Part of a small language model's weights.
Training: a variant of Adam for these matrices, 152M tokens, 9272 steps.
Each number is 128 + 24 x the weight over the matrix's rms, rounded and kept within 0 to 255. Layers, rows and columns count from 0.

# layer 5 attention value, 256x256, rms 0.0404, rows 159-185, columns 0-127
[[ 99 158 111 145 157 131 150 128 118 150 137  87 111  84 136 126 121 142 124 111 131 113 122 131 148 123 102 135 129 102 147 101 134 135 145 145 132 101 105 144 135 139 136 127 140 124  89 134  94 139 151  78 136 165 119 124 116 128 133 127 141 121 118 130 143 118 110  98 141 110 122 124 118 128 139 143 148 138 114 157 141 113 152 110 129  96  89 124 148 113 136  86  99 130 121 127 121 152 144 120 104 138 119 146 120 115 145 148 137 141 153 108 115 127 100 128 154 164 123 131 125 135 103 107 133 109 131 125]
 [109 109 115 107 144 108 103 112 111 153 123 123 133 118 133 120 105 147 123 143 131  95 117 104 130 116  73 178 118 115 141 106 154 148 143 125 105 101 127 129 153  89 124 115 133 127 173  86 144 142 133 132 108 147 113 109 135 120 130 132 157 133 127 101 133 103 120 127 100 139 116 114 172 120 121 123 141 112 135 120 102  90 136 143 142 127 133 114 113 139 114 116 134 152 113 138 152 141 118 141 130 142 116 138 126 142 136 108 130 106 103 100 122 136 141 131 159 122 122 122 146 136 159 116  99 132 170 122]
 [117 165 138 135 120 122 121 149 110  93 160 161 107 163 117 128 116 155 121 150 147 139 135 150 107 133 124 167 130 132 143 136 115 134 137 117 103 117 129 123 174 146 117  99 157 132 121 137 152 141 105 168 117 124 132 155 110 127 114 140 146 112 142 143 125 109 125 113 106 130 123 159 113  97 117 130 144  81 121 122 120 162  95 126 142 153 129  99 117 126  96 145 155 136  85 108 109 143 133 105 122 114 122 103  74 117 150 141 125 104 126 128 146 142 132 149 143 122 127 125  96 118 159 118 129 119 155  79]
 [146 153 116 126 115 141 164 126 103 122 103 105  87 123 150  95 170 116 137 134 156 109 144 123 150 142 115 149 122 149 135 107 149 111 111 142 138 120 118  94 113 148 131 134 153 107 115 133 142 150 123 129 146 127 156 107 103 127 123 137 177 126 117 133 148  98 130 120  88 148 130 139 108 133 133 123 103  99 151 117 136 112 138 136 130 129 169 141 102 143 101  92 117 138 125 149 119 134 119 109 128  86 139 120 144 128 108  99 128 143 135  80 130 134 141 158 151 173 117 126 139 131 116 126 105 139 120 129]
 [135  81 129 138 125 112  99 103 157 139 149 129 120 157 137 152 122 148 126 123 112 129  92 137 111 138 120 129 123 172 129 136  95 136 134 141 135 143 115 144 147 118 164 125 140 149 113 136 117 154 122 120 135  89 120 127 111 145 148 102 139 136 127 137  92 154 126 148 159 154 112 148 125 153  79 122 130 103 121 141 113 129 135 155 143 126 108 127 153 141 102 128 127 126 125 137 140 107 132 128 118 103 146 103 106 100 137 118 119 122 133 132 153 138 120 108  95 148 122 123 147 111 135 138 100 118 173 107]
 [159 149 111 124 143 143 156 144 152 107 121 150 156 115 126 111  82 126 134 120 143 141 133 151 132  52 144 101 114 143 137  92  98 146 157 140 175 123 112 151 104 152 132 156 106 130 159  91 120 137 143 116 114 138 134 105 130 121 124 139 104 135 112 131 135 123 100 136 137 127 153 133 119 156 118 140 129 144 147 158  93 139 125 150 129 127 139 151 151 130 128 103 109 159 152 174 119 149 131 125 123 101 112 139 161 117  87 129 126 158 129 179 150 142 109 127 113 120  95 112 143 122 119 112 123 137 132 151]
 [138 156  99 119 124 131 116 125 151  93 115 137 137 103 168 114 172 160 115 124 115 135 133 139 125 137 160 127 121 138 137 133 101 135 145 116 127 118 138 116 139 122 131 118 129 111 130 107 124 142 109 111 142 125 154 131 125 145 106 128 120 131 135 132 121  95 134 130 110 138 134 148 114 123 112 139 117 123 103 134 159 120 148  98 157 135 115 125  88 140 121 124 145 119 127 128  68 133 149 140 152 114 116 147 132 173 153 115 121 116 122 106  99 123 112 135 135 114 138 136 132 106 108 126 140 127  91 140]
 [180 118 134 130 104 129 148 138 116 121 141 125 136 139 135 162 133 136 115 100 104 161 137 130  87 154 127 130 155 123 128 131 105 119 120 122  85 112 132 115  97 155 151 104 126 157 135  88 133 122 119 113 106 126 125 128 112 119 141 148 135 116 154 115 114 142 104 140 128 114 122 115 126 104 148 172 123 112 106  75  98 112 115 126 114 118 132  90 142 145 129 134 116  94 163 137 122 137 152 125 161 106 121 121 121 119  92 127 140 153 157 133 141 151 127 124 124 120 121 154 120 150 138 118 100 162 125 146]
 [149 105 147 144 119 141 104 111 137 136 102 109 122 127 113 117 107 110 111 118 131 131 156 118 120 123 130 127 126 123 112 142 170 133 130 100 144 144 138 151 137 131 126 169 129 108 103 127 136  80 160 131 122 145 115 147 157 120 128 102 149 137 116 159 114 140 117 127 131 135 159 124 145 126 151 148 149 142  90 119  91 131 129 113 104 131 125 140 153 150 161 135 118 145 140 127  84 129 159 139  99 120 147 136 142 125 156 101 103 130 151 127 181 143 134 142 166 107 119 127 129 129 109 120 156 106 157 136]
 [144 143 133 127 120 141 144 125 138  80 127 148 104 159 120 139  96 144 140 133 122 137 133 157 121 118 174 149 127 156 102 128 163 130 116 131 140 129 107 111 150 138 131 104 153 144 133 116 139 153 118 125 126 128 145 129 131 125 109 145  98 101  96 108 113 132 145 120  93 145 143 148 129  98 118 138 157 114 117 106 101 160 107 127 142 117 170  98 103  96 139 164 140 120 116 149 113 133 114  92 137 153 159 100 141 161 139 141 111 133 131 157 134 135 150 126 102 139 120 113 122 134 140 153 123 126 120 125]
 [ 90 135 125 156 131 124 124 116 125 115 121 127 105 133 139 130 117 144 131 126 127 151 136 108 122 152 131 188 111 125 140 135 129 114 130 156 160 126 128 113 123 116 128 115 104 112 121 153 136 135 145 133 105 141 114 144 135 132 159 129 161 121 131 163 112 128 151 131 127 146 136 128 109 167 127 127 114 113 167  80 143  93 123 171  99 163 125 142 125 121  80 100 124  99 110 147 121 109 120 100 158 126 130  92 105 143 177 181 106 106 112 102  97 135 118 129 147 110 154  74 122 126 126 141 140  84 146 166]
 [142 130 150  96 116 130 162 139 128 120 128  83 117 170 148 148 113 134 133 111 116 139 156 142 131 155 133 111 135 131 121 149 148 110 103 137 168 138 121 125 132 143 106 123 129 125 100 131 149 139 124 147 121 148 100 120 167 114 148 118 124 107 134 143 113 135 129 133 140 128 110 127 131 106 118 129 129 157 136 162 103 154 119 144  96 130 196  88 140  89 169 135 153 141 132 138 156 112 116 107 134 123 162 118 111 163 110 156 123 134 126 125 156 128 125 130 142 130 109 133 125 155 127 149 116 116 140 121]
 [112 132 123 159 112 139 139 144 133 109 113 133  87 152 138 124 103 109 109 107 135 149 122 105 141 128 137 133 154 153 113 100 154 136 136 144  97 116  97 142 116 132 116 132 117 126 156 131 143 173 168 114 124 120 143 121 140 128 109 136  96 121 105 158 128 124 111 161 120 131 128 133 123 158 126 138 121 102 119  81 138 174 124 140  74 134 133  96 109 105 122  73 124 129 130 109 138 114 122 138 117 146 137 134 136 114 119 121 131 113  95 107  70 100 137 120 154 125 163 125 125 102 129 143 123 143 120 137]
 [ 92 140 143 129 152 134 153 126 143  88 161 123 105 126 102 125 144 151 116 128 134 144 131 163 119 157 171 159 136 137 146 152 150 100 129 144 116 152 149 142 160 120 120 114 138  90 136 132 139 147 100 126 121 147 119 126 112 124 114 134 170 103 130 106 138 118 106 132 103 116 153 160 158  97 132 106 107  76 123 114 126 109 128 120 119 166 141 109 127 106 141 143 151 131 117 107 123 139 138 124 136 120 127 119 151 136 100 110 118 124 141 125 139 142 130 143 130 124  97 111 128 132 131 124 120 134 129 112]
 [100 125 125 130 112 153 120 129 125 101 121 135  98 137 144 111 148 127 141 112 136 122 138 127 119 139 129 146 124 132 146 130 105 155 139 123 152 109 139 145 128 152 132 102 153 133 118 154 144 139 131 153 143 127 131 127 129 132 136 129 155 136 152 124 149 130 118 129 101 112 120 127 127 115 119 158 105 104 138 104 114 132  99 118 153 112 166 109 112  84 141 147 127 127 121 114 126  93 136 110 136 146 191 130 144 149 145 135 107  99 114 178 137 131 132 165 122 156  91 141 125 120 111 129 135 164 136 114]
 [100 124 115 145 155 122 142 138 140 108 136 142 143 118 123 139 134 110 108 120 126 160 140 158 144 117 168 128 146 139 118 132 163 147 126 114 105 105 127 146 106 151 102 140 102 144 143 108 163 109 124 114 138 132 138  86 118 105 133 147 150 139 135 128 120 126 136 112 124 128 139 117 144 111 122 110 111 116 122 132 136 150 143 100 124 137 139 108 133 125 112 135 118 142 125 128 119 118 127 136 128 129 131 107 130 145 119 129 124  90 116 142 111 132 103 118  99  95 119 105 113 101 125 132 153 120 103 109]
 [100 106 120  98 131 137 142 125 124 112  98 140 140 144 138 102 126 118 109 131 128 131 137 134 140 134 125 149 160 146 144 126 140 128 143 130 141 103 128 120 131 178 110 105 115 143 130  96 140 108 161 117 142 122 157 139 119 119 114 124 146 131 124 137 150 102 114 108  96 118 151 120 115  97 129 165 117 147 141 144 164 132 130 103 153 163 145 106 115 116 120 153 146 156 127 125 132 102 137  99 103 105 141 121 119 143 141 130 138 124 143 124 134 139  77 108 128 105 124 118 125 121 142 113 131 142 110 126]
 [130 122  98 123 119 133 121 135 120 160  97 132 131 121 144 125 159 129 121 116 134 140 147 140 116 106 115 142  98 125 162 135  91 123 139 135 143 141 133  99 142 114 133 136 145 111 143 146 147 115 126 137 168 118 110 132 110 154 136  82 126 132 137 118 181 124 127 112 134 109 163 136 150 133 141 154 146 150 143 118 146 158 158 171 151 122 127 134 135 139 114 117 109 125 132 118 163 113 107 103 131 128 136 113 146 110  91 126 147 153 142 107 125 127 136 140 132 132 120 115 122 146 133 115 162 146 141 113]
 [140 149 118 150 130 152 142 123 170 114 133 128 169 100 142 105 120 112 130 118 115 143 126 143 110 128 108 120  83 107 143 116  83 142  95 142 142 137 101 133 122 126 136 142 156 127 122 142 131 110 144 111 128 107 145 110 126 126 129 113 155 138 129 126 128 130 122 132 145 100 145 133 104 113  98  96 147 150 146 149 162 125 151  90 134 108 109 132 152 166 139 106 125 136 115 149 133 153 120 122  96 109 128 130 131 129  90 111 134 152 128  95 108 108 126 165 122 159 123 159 112 107  82 111  90 152 119 149]
 [163  93 127 145 133  98 144 122 136 109 104 134  90 135 130 115 115 122 122 132  94 150  89 143 129 132 108 178 136 149 126 157 134 149 139  96  78 120 116 146 108 129 131 136 110 119 115 136 135 135 160 149 126 161 139 137 123 116 126 146 148 109 130 158 130  97 158 129 136 139 146 123 138 114 120 112 140 175 122 133 165 133 118 124 134 127 114 149 159 101 124 108 164 183 150 118 116 161 113 114 133 117 137 118 112 118 121 137 127  98 107 135 141 133 120 114 140 109 123 131 147 101 142 154 116 138 145 104]
 [144 153 143 128 103 134 136 117 133 125 162 120 128 134 108 139 148 141 159 102 134 115 141 125 128 140 123 110 131 130 148 126 128 147 127 110 116 111 140 105 118 103 148 155 117 152 114 153  85 154 129 101 103 133 110 118 163 121 126 130 136 125 151 135 110 121 128 146 147 117 152 134 129 160  71 155 150 169 131 144 112  95 124 146 117 105 100 176 118 152 142  93 117 120 113 134 118 119 155  97 112 150 147 128 169  97 141 145 130 170 141  76 133 117 143 177  97 177  89 139 129 118 116 128 126 151 138 139]
 [130 144 137 143 143 128 131 103 124 131 135 111  98 144  98 119 115 144 104 128 135 155 147 126 142 118 104 145 130 127 125 139 115 125 131 122 135 118 115 111 104 134 139 110 124 162 156 129  85 100 120  97 132 142 116 109 137 141 144 122 122 126 116 114 128 111 125 142 121 141 141 113 151 138  97 122 139 135 129 129 126 127 164 142 144  86  87 113 123 122 117 110 144 164 130 158 104 109  84 139 151 101 113 157 110 109 133 123 137 123 145  71 127 125 124 146 143 122  86 148 119 109 158 106 112 116 103 104]
 [115 144 129 144 124 124 115 120 114 120 116 121 115 139 119 124 107 125 117 116 133 128 138 136 136 113 120 154 140 109 116 145 142 120 124 124 151 109 106 129 144 141 129 136 149  90 170 135 126 126 139 128 105 118 110 136 123 121 132 113 144 143 103  85 140 122 134 118  97 143 112 107 104 115 145 123 118 111  86 138 116 121  80 142 118 109 120 113 127  65 132 142 113 158 141 131 163 127 133 114 126 127 136 134 116 131 113 132 109  97 147 153 134 157 111 164 153 131 159 130 145 155 157 106 116 137 140  94]
 [153 110 124 151 117 146 112 164 154 134 114 132 115 138 130 100 123 160 100 120 147 101 121  99 125 130 121 115 110 137 150 132 101 163 152 120 127  99  95 129 139 104 154 124 143 126 134 132 145 128 128 107 133 118 128 116 105 121  97 114 140 119 153 154 139 136 137 148 190 145 128 160 149 150 115 100 126 124 141 126 105 145 168 110 130 105 159 150 113 142 128 137 130  66 108 131  99 102 137 137 133 134 109 156 124 132 115  90 129 114 134 112  97  94 130  97 126 132 161 135 108 143 141 145 119 109 109 136]
 [ 94 134 130 135 139 122 145 141 134 166 140  75 171 127 117 115 104 111 103 129 135 145 144 110 102 170 120 156 115 132 149 134 142 153 156 136 138 111 145 141 135 142 155 116  99 128 167 127 130  93 165 111 111 136 140 103 149 134 103 120 150 134 147 137 113 101 154 113 150 135 141 148 143 142 102 120 131 111 142 128 183 138 157 100 131 105 106 136 108 164  85 110 134 102 114 150 119 139 120 104 111 150 116 109 109 116 133 174 152 110 111  83 113 106 107  81 141 146 136 163 119 102 148  90 126 132 119 149]
 [121 103 136 111 139 167 139 129 106 110 124 108 126 110  98 121 149 149 154 125 159 109 146 134 143 118 160 120 124 132 100 136 143 107  98 114 103 129 115 150 162 113 136 178 147 144 182 119 119 164 136 174 145 167 124 113 110 114  84 129 122 110 105  96 138 117 108 132  89 127 147 140 129 147 138 109  94 122 133 117 117 118 118 126  91 165 122 119 144 124 165 141 130 133 131 124 129 108 152 131 108 111 148 112 167 163 125 115 137 110  91 162 117 123 134 136 106 101 133 148 114 135 116 159 136 127 149 133]
 [142 153 117 132 128  89 135 119 150 112 106 162 130 131 142 103 147 119 124 133 136 146 124 112 125 144 127 146 122 124 113 102 124 107 126  93 123 150 118 144 107 134 133 116 135 121 121 114 143 156 133 118 126  89 132 139 108 123  82  82 141 133 128 122 124 108 126 125 145 132  97 122 164 128 150 119 114 149 145 153 121 159 155 115 113 127 126 132 151 109 114 136 144 128 117 141  91 131 137 134 146  88 118 121 134 101 156 137 145 112 160 117 112  99 112 140 139 122 129 143 157 158 105 111 117 125 130 104]]
# layer 5 attention output (transposed), 256x256, rms 0.041, rows 159-185, columns 0-127
[[139 126 124 129 131 114 113 110 101 118 144 111 133 160 116 147 142 109 130 118 108 126 126 140 120 142 110  95 119 174 120 120 145 175 113 121 113 125 160 149 134 130 145 123 129  87 120 150 165 112 113 152 102 144 128 118 122 144 141 180 115  71 144 142 135 125 121 157 140 127 133 102 124 131 117 135 120 133 104 122 129  96 128 120  96 146 123 117 124 139 115 156 114 127 159 142 115 113  96 132 139 108 118 106 146 144 126 118 102 134 128 117 130  88 123 144 155 146 111 121 152 102 131 115 132 148 121 144]
 [107 123 109  93 130 154 158 108 131 135 146 119 113 113 131 111 107 113 123 142 111 130 138 112 137 172 138 114 139 142 162 160 150 132  93 125 135 122 137 138 118 131 108 118 110 107 116 107 148 118 119 147 133 107 125 121 118 136 160 106 156  93 137 143 157 137 138 133 127 132 122 136  93 153 150 131 102 162 113 142 150 145 135 132 111 118 110 120 135 102 136 139 121 154 106 128 141 100 150 147 123 117 105 123 104 136  97 128 112 161 108 134 131 115 121 122 142 126 105 136 122 133 128 142 122 119 107 173]
 [137 124 130 128 119 133 142 112 156 107 163 120 129 128 114 105 133 132  92 135 115 137 151 137 129 143 132 157 155 137 163 117 124 119  94 109 135 142 113 116 128 121 118  87 137 137 125 136 121  99 113 106 129 125 140  90 131 144 135 130 141 122 149 123 125 104 167 119 137 128 131 136 117 126 136 101 123 138 122 129 120 137 110 115 113 103 106 140 118 115 151 149 109 132 129 144 148 123 126 129 154 129 134 116 133 152 138  66 120 129 137 129 135 112 114 112 122 107 141 154 117 109 118 126 122 146 117 132]
 [133 119  97 128 121 158 117 112  99 134 157 138 120 132 152 118 113 111 157 133 142 129 129 114 127 104 131 121 137 104 131  92 125 131 118 129 132 147 132 121 133 143 104 130 116 118 137  92 137 129 124 104 134 131 117 110 143 125 123 150 149 125 115  94 106 127 108 137 104 133 122 154 105 108  93 131 123 169 112 150 119  95 146 123 110 108 118 123 113 133 140 107 131 115 147 115 116 161 134 133 120 113 100 125 133 155 117 140 115 133 135 134 138 112 162 127 142  99 120 133 119 135 113 140 124 133 136 151]
 [ 93 119 140 123 112 125 136 134 112 111 129 130 130 135 127 125 126 122 118 157 118  97 107 132 134 176 129 108 123 121 106  91 124  93 117 150 142 138 136 147 126 114 112 128 151 152 162 105 115 135 140 117 118 144 135 139 136 128 119 110 117 119 119 139 111 141  98 145 104 136 143 128 101 166 120 142 105 132 114 124 140 128 128 139 111 121 129 135 121 132 150 120 120 137 142 113 127 122 134 121 149 138 121 108 138 142 126 129 143 122 118 149 140 160 138 139 148 110 154 159 111 148 113 145 120 143 157 155]
 [107 130  95 139 121 142 127 171 151 154 112 119 129 106 130 149 117 143 149 102 129 127 140 138 130 115 120 141 113 109  88 153 140 125 157 105  97 125 134 143 130 146 129 121 122 113 105 121 143 123 120 128 103 123 161 133 116 142 123 115 145 120 143 163 141 132 108 160 160 105 126 146 156  98 125 125 129 121 117 125 139 130 144 145 102 137 142 117 122 134 123 127 156 115 142 121 116 121 130 109 128 147 104 115 143 126 128 130 121  87 146 115 117 124 127 138 146 142 137 108 138 125 136 128 131 100 168 110]
 [139 143 158 134 107 156 138 151 105 143 131 145 119 120 124 135 119 117 129  99 106 122 137 123 105 130 140 163 130 113 138 143 151 142 137 129 164 143 101 146 116 149 123 141 122 147 141 114  99 145 133 121 128 114 131 135 138 130 127 108 159 130 143  99 119 134 113  95 122 117 132 139 118 102 121 129 133 105  98 117 105 115 140 118 132 156 120 108 121 134 122 149 126 124 143 130 149 129 135 106 133 146 145 124 124 117 114 122 129 131 109 146 153 115 143 141 132 143 146 121 142 140 120 159 102 139 140 108]
 [135 146 119 158 118 136 129 146 183 128 124 140 118 124 121 115 138 122 136 137 126 101 124 122 130 105 107 121 127 116 101 130 109 118 136  99 122 117 127 122 125 129 128 134 116 113 111 132 141 133  91 118 158 135 150 123 152 118 121 152 121 122 136 132 111 120 156 114 136  96 154 136 137 115 127 136 141 160 166 124 152 135 165 146 126 126  85 140  98 129 148 118 116 119 124 136 133 117 113 132 158 141 127 166 127 138  91 142 128 136 134 103 117 101 105 123 127  94 129 140 140 138 103 139 161 131 155 113]
 [ 94 124 110 122 159 138 125 155 102 133 116 133 123 137  97 132 120  96 117 130 135 109 150 131 147 129 124 147 108 122 155 150 101 140 159 112 101 134 143 145 139 109 144 119 124 151  88 141 125 121 135 121 128 136 141 141  95 123 124 130 140 139 128 119 150 148 156 113 105 114 136 124 102 162 132 132 135 132 143 110  97 141 120 143 122 126 158 140 128 144 139 135 111  99 126 120 133 121 112 133 128 105 144 136 129 137 135 134 113 143 145 126 118 111 128 146 144 161 111 105 133 106 125 129 131 128 114 154]
 [144 116 129 151 136 140 121 121 159 147 126 125 122 142 118 120 128 149  96 142 131 121 140 159 119 115 160 141 130 108 127 110 139 108  95 146 122 142 118 116 101 131 107 111 129 147 145 125 139  85 149 106 131 125 136 134 127 136 117 139 152 128 127 114  94 109 140 116 118 137 133 160 121 117 111 112 125 126 107 143 117 135 126 124 128 125 110 127 125 120 109 158 139 129 116 128 119 126 110 155 112 140 134 152 116 101 134 105 136  90 104 128 130 121 130 126 116 111 129 175 111 128 139 103 126 135 128 125]
 [126 144 123 123 116 117 137 113 106 128 129 144 148 132  91 146 131 135  90 126 150 130 148 147 117 120 157 126 125 135 160 128 109 111 136 140 135 133 115 136 119 127 132 149 145 145 127 116 121 120 126  78 108 137 112 118 145 111 139 129 162 128  85  98 127 134 164 122 120 143 133 120 108 131 100 116 133 128 107 115  99 154 114 127 147  97 130 122 111 106 134 157 109 137 137 114 135 127 109 126 100 130 135 124 121 118 126 141 121 119 142 140 117 126 140 124 138 127 150 165 107 113  86 133 137 127 115 150]
 [139 101 140 123 125 126  94 134 119  94 111 139 147 139 149 122 136 126  92 150 143 119 119 167 141 126 134 107 127 125 114 118 104 128 126 123 113 144 131 111 157 105  97 147 169 157 129 132 127 120 148 124 124 142 140 138 126 148 114 134 141 147 121 150 123 128 162 125 120 140 125 150 124 120 105 121 141 124 104 135 120 125 136 142 130 112  99 131  95 122 115 115 122 152 132 136 121 161 124 130 129 107 122 140 148  98 154 141 147 108 130 133 105 141 134 148 116 143 135 134 116 126 100 113 115 132 124 111]
 [122 143 125 164 128 142 129 112 125 145 156 129 112 162 117 126  91 143 150 135 123 125 113 169  96 109 142 154 138 123 150 128 171  97 118 125 135 130 115 110 107 119 153 112 139 151 125 117 107 108 117 107 136 129  84 123 136 130 124 154 137 111 120 105 118 122 155 118  74 125 134 143 134 117 103 105 122 123 118 135 136 145 133 117 162 110 130 136 102 122  96 113 158  98 108 118 142 135 152 117  95 132 134 150 138 135 109  85 128 125 123 103 144  99 122 137 106 137 140 147 116 167 106 150 156 105 166 128]
 [119 122 115 117 121 143 147 122 136 113  92 139 124  93 113 132 128 130 117 119 114 157 125 127 126 103 158 159 129 155 131 132 106 137 120 129 135 138 112 124 145 131 106 108 127 125 119 113 105 108 103 122 126 135 144 127 141 128 122 137 147 137 141 114 105 115 140  81 139 106 140 130 135 127 137 136 111 130 127 142 110 115 132 120 129 112 136 134 113 126 172 147 111 154 143 137 140 137 138 138 128 120 153 124 117 151 128 146 119 134 136 117 133 126 121 110 102 126 129 135 132 118 112 121 125 148 116 129]
 [142 139 115 127 118 149 116 131 116 116 153 135 139 126 122 118 150 145 113 152 165 146 141 142 132 131 122 149 124 111 129 125 112 123 120 142 134 139 122 125 138 127  82 131 119 110 105 130 103 131 106 115 143 121 137 137 130 140 136 138 127 158  96 122 114 114 173 119 148 146 108 136 109 126 116 132 121 132 135 157 133 114 125 130 144 132 117 120 116 121 170 125 109 106  96 123 116 155 125 134 105 133 142 147 130 123 130 148 115 118 101 130 114 122 135  98 117 103 136 151 124 128 124 111 141 138 112 115]
 [134 148 134 127 127 145 117 122 164 145 124 116 132 123 113 148 117 140 145 150 123 133 117 147 113 109 132 120 118 105 122 131 142  95 134 124 137 128 126 128 127 117 148 109 150 138 124 140 121 129 147 131 123 137 106 144 122 161 100 130 133 168 147 115 129 120 168 126 124 110 132 142 119 116 106 129 125 101 151 101 104 118 153 162 130 107 111 100 128 144 118 150 133 138 116 155 124 148 126 135 102 134 127 163 128 155 122 131 141 144 120 143 151  98 119 101 115 128 140 134 135 121 122 128 104 142 109 132]
 [150 159 107 145 131 130 133 126 128 130 148 119 128 102 129 148 146 158 146 144  93 146 140 126 130 126 110 142 133 118 108 145 129 128 137 134 136 156 120 136 121 136 151 146 112 144 121 123 127 130  91 126 126 108 121 132 102 141 126 123 124 155 150 105 139 118 135 127 130 131 129 152 100 101 124 131 116  95 114 118 125 127 141 156 120 125 117 121 123 141 129 142 122 120  89 140 165 167 118 130 128 130 140 143 133 125 112 121 102 145 132 133 125 109 115 127 129 130 128 124 130 133 122 123 106 103 135 105]
 [ 95 136 144 149 122 139 132 114 105 124 106 130 164 115 124 151 145 133 122 108 159 127 134 100 156 108 125 133 133 152 111 121 133 135 128 139 111 131 121 130 128 120 112 127  98 127 117 132 113 163  95 122 102 137 138 128 124 114 129 149 137 129 122 139 137 125 122 130 138 152 121 126 127 120 141 145 148 141 118 129 117 132 118 113 123 133 143 126 143 133  97 122 129 153 118 120 122 151 130 108 158 133 119 121 132 120 136 151 127 127 107 125 118 135 159 139 150  91 101 132  84 135 140 118 123 130  95 125]
 [146 113 113 130 146 118 126 121 109 115 130 126 134 134 160 145 124 132 168 121 129 141 136 134 113 138 116 135 114 128  94 154 122 144 136 114 115  90 157 135 157 127 140  92 119 113  96 125 125 150 154 135 133 154 128 123 127 110 123 147 123  89 132 157 120 121 103 153 100 122  77 121 149 123 147 125 118 131 121 150 140  80 122 127 126 134 130 126 102 139 136 145 146 119 167 121  96 125 125 118 131 108 133  77 111 138 125 152 142 118 111 121 130 121 142 145 150 107 126  91 117 130 134 140 105 153 149 107]
 [119 135 122 147 137 137 123 148 128 105 103 129 133  99 111 143 119 134 155 144 104 131 151 155 155 169 140 137 120 117 146 145 113 133 107 125 141 139 129 137 127 124 151 137 132 136 107 112 135 120 101 105 117 112 121 163 132 113  97 124 103 137 129 100 151 114 132 141 125 149 130 144 123 134 122 124 109 108 128 136 119 118 135 140 147 109 161 161 114 122 107 150 123 144 124 139 144 106 128 114 128 126 136 141 134 152 152 146 140 142 119  96 150 143 112 115 117 139 117 130 145 130 141 146 126 110 145 136]
 [117 106 118 159 131 105 111 133 114 131 125 133 139 129 127 132 113  94 145 132 115 109 115 137 121 155 119 131 105 123 103  86 133 146 128 131 141  93 144 149 125 120 116 125 111 116 123 111 117 124 135 123 133 138 141 131 111 116 162 128 100 117  85 150 117 107 115 135 104 106 123 119 141 158 111 124 136 143 123 126 134 124 151 122 132 133 145 156 130 135 111 118 112 128 161 127 107  88 109 151 148 116 133 134 127 138 147 174 119 106 107 134 124 164 136 124 129 127 132 148 114 143 109 103 141 122 155 154]
 [120 102 135 135 142  95 139 134  89 150 154 153 135 112 154 106 122 129 129 103 117 135 119 111 119 140 122 138 126 106 104 132 133 114 123 142 123 125 143 122 134 103 140 107 123 115 117  95 150 121  94 117 136 114 131 136 125 141 160 149 124 126 120 136 133 124 117 153 132 127 124 134  77 125 136 135 153 112  95 126 128 125 142 129  84 155 146 137 128 144 125 125 130 144 150  98 125 130 111 142 140 146  99 138 118 148 102 137 124 154 123 113 119 144 142 121 135 149 125 126 135 132 124 138 117 128 114 158]
 [108 116 112 132 125 131 145 127 144 115 112 125 122 136 139 124 118 147 111 152 130 117 107 120 131 112 104 112 145 138 128 111 128 127 111 123 113 138 169 141 150 111 108 149 125 125 114 159 168 115 126 138 116 125 126 135 105 140 130 170 157 104 147  88 121 131 135 124 145 128 179 115 123 117 119 141  89 147 140 117  80 130 133 150 115 125 125  99 163 100 141 123 128 140 109 141 143 152 130 123  97 106 124 126 110 136 103 122 110 124  82 147 104  89 132 137 117 135 116 102 135  96 135 130 122 133 115 112]
 [138 143 170 111 125 158 136 135 119 133 135 151 151 141 117 132 123 121 128 104 134 123 132 165 117 122 126 146 119 113 124 114 143  94 143 135 123 134 105 102 130 134 145 109 166 145 122 104  98 124 161 112 138 151 139 138 136 124 116  93 125 147 112 107 111 122 102  96 101 138 101 132 124 122 143 146 148 126 107 119 162 127 139 129 136 129 130 151 130 125 110  93 149 136 147  86 113 109 160 105 160 142 136 110 144 116 119 133 136 130 101 131 146 132 124 120 109 130 120 133 113 148 120 127 134 111 146 134]
 [128 110 137 132 121 131 173 129 104 112 130 154 119 132 142 144 108 137 116 115  85 141 172 137 114 154 121 138 104 129 130 126 144 102 146 174 159 111 147 137 114 137 166 102 123 119 114 135 114 123 118  76 107 148  94 111 127 115 150 106 130 134 112 104 134 129 135 118 110 120 120 148 128 135 116 139 140 146 106 131 131 145 103 137  98 148 144 148 101 116 120 142 128 138 175 118 136 110 122 148 134 105 134 148 130 117 130 123 121 141 126 134 118 119 148 124 158 140 112 119 135 138 108 152 102 107 113 120]
 [132 122  91 142 119 137 128 154 134 129 150 115 123 129 126 140 129 116 123 134 132 116 124 119 129  93 146 140 137 128 138 150 123 112 151 129 141 158 125 106 111 133 120 137 137 113 110 132 135 115 150 141 157 143 155 143 137 125 120 116 151 129 127 138 133 112 142 103 114 109 115 128 160 103 122 138 115 113 121 123 119 108 173 104 155 125 131 116 125 116 121 152 117 122 100 133 137 137 126 128 143 113 169 141 128 146 119 117 117 110 126 140 159 125 138 141 108 138 134 112 117 105 158 115 129 141 111 125]
 [135 152 107 114 108 126 107 154 125  98 137 130 120 148 144 114 119 103 164 158  91 124 137 108 127 117 123 132 136 118 122 145 136 166 133 123 129 124 125 115 115 127 165 105 138 129 107 101 108 121 124 148 146 152 124 120 131 129 120 144 147 123 142 138 111 169 153 166 146 158 135 147 127 133 121 134 135 126 145 134 153 125 132 134 132 117 115 121 130 156 135 117 135 145 133 136 113 110 117 127 103 147 125 147 133 124 129 161 107 177 148 130 133 155 139 133 135 125 140 115 101 146 135 139 113 146 137 136]]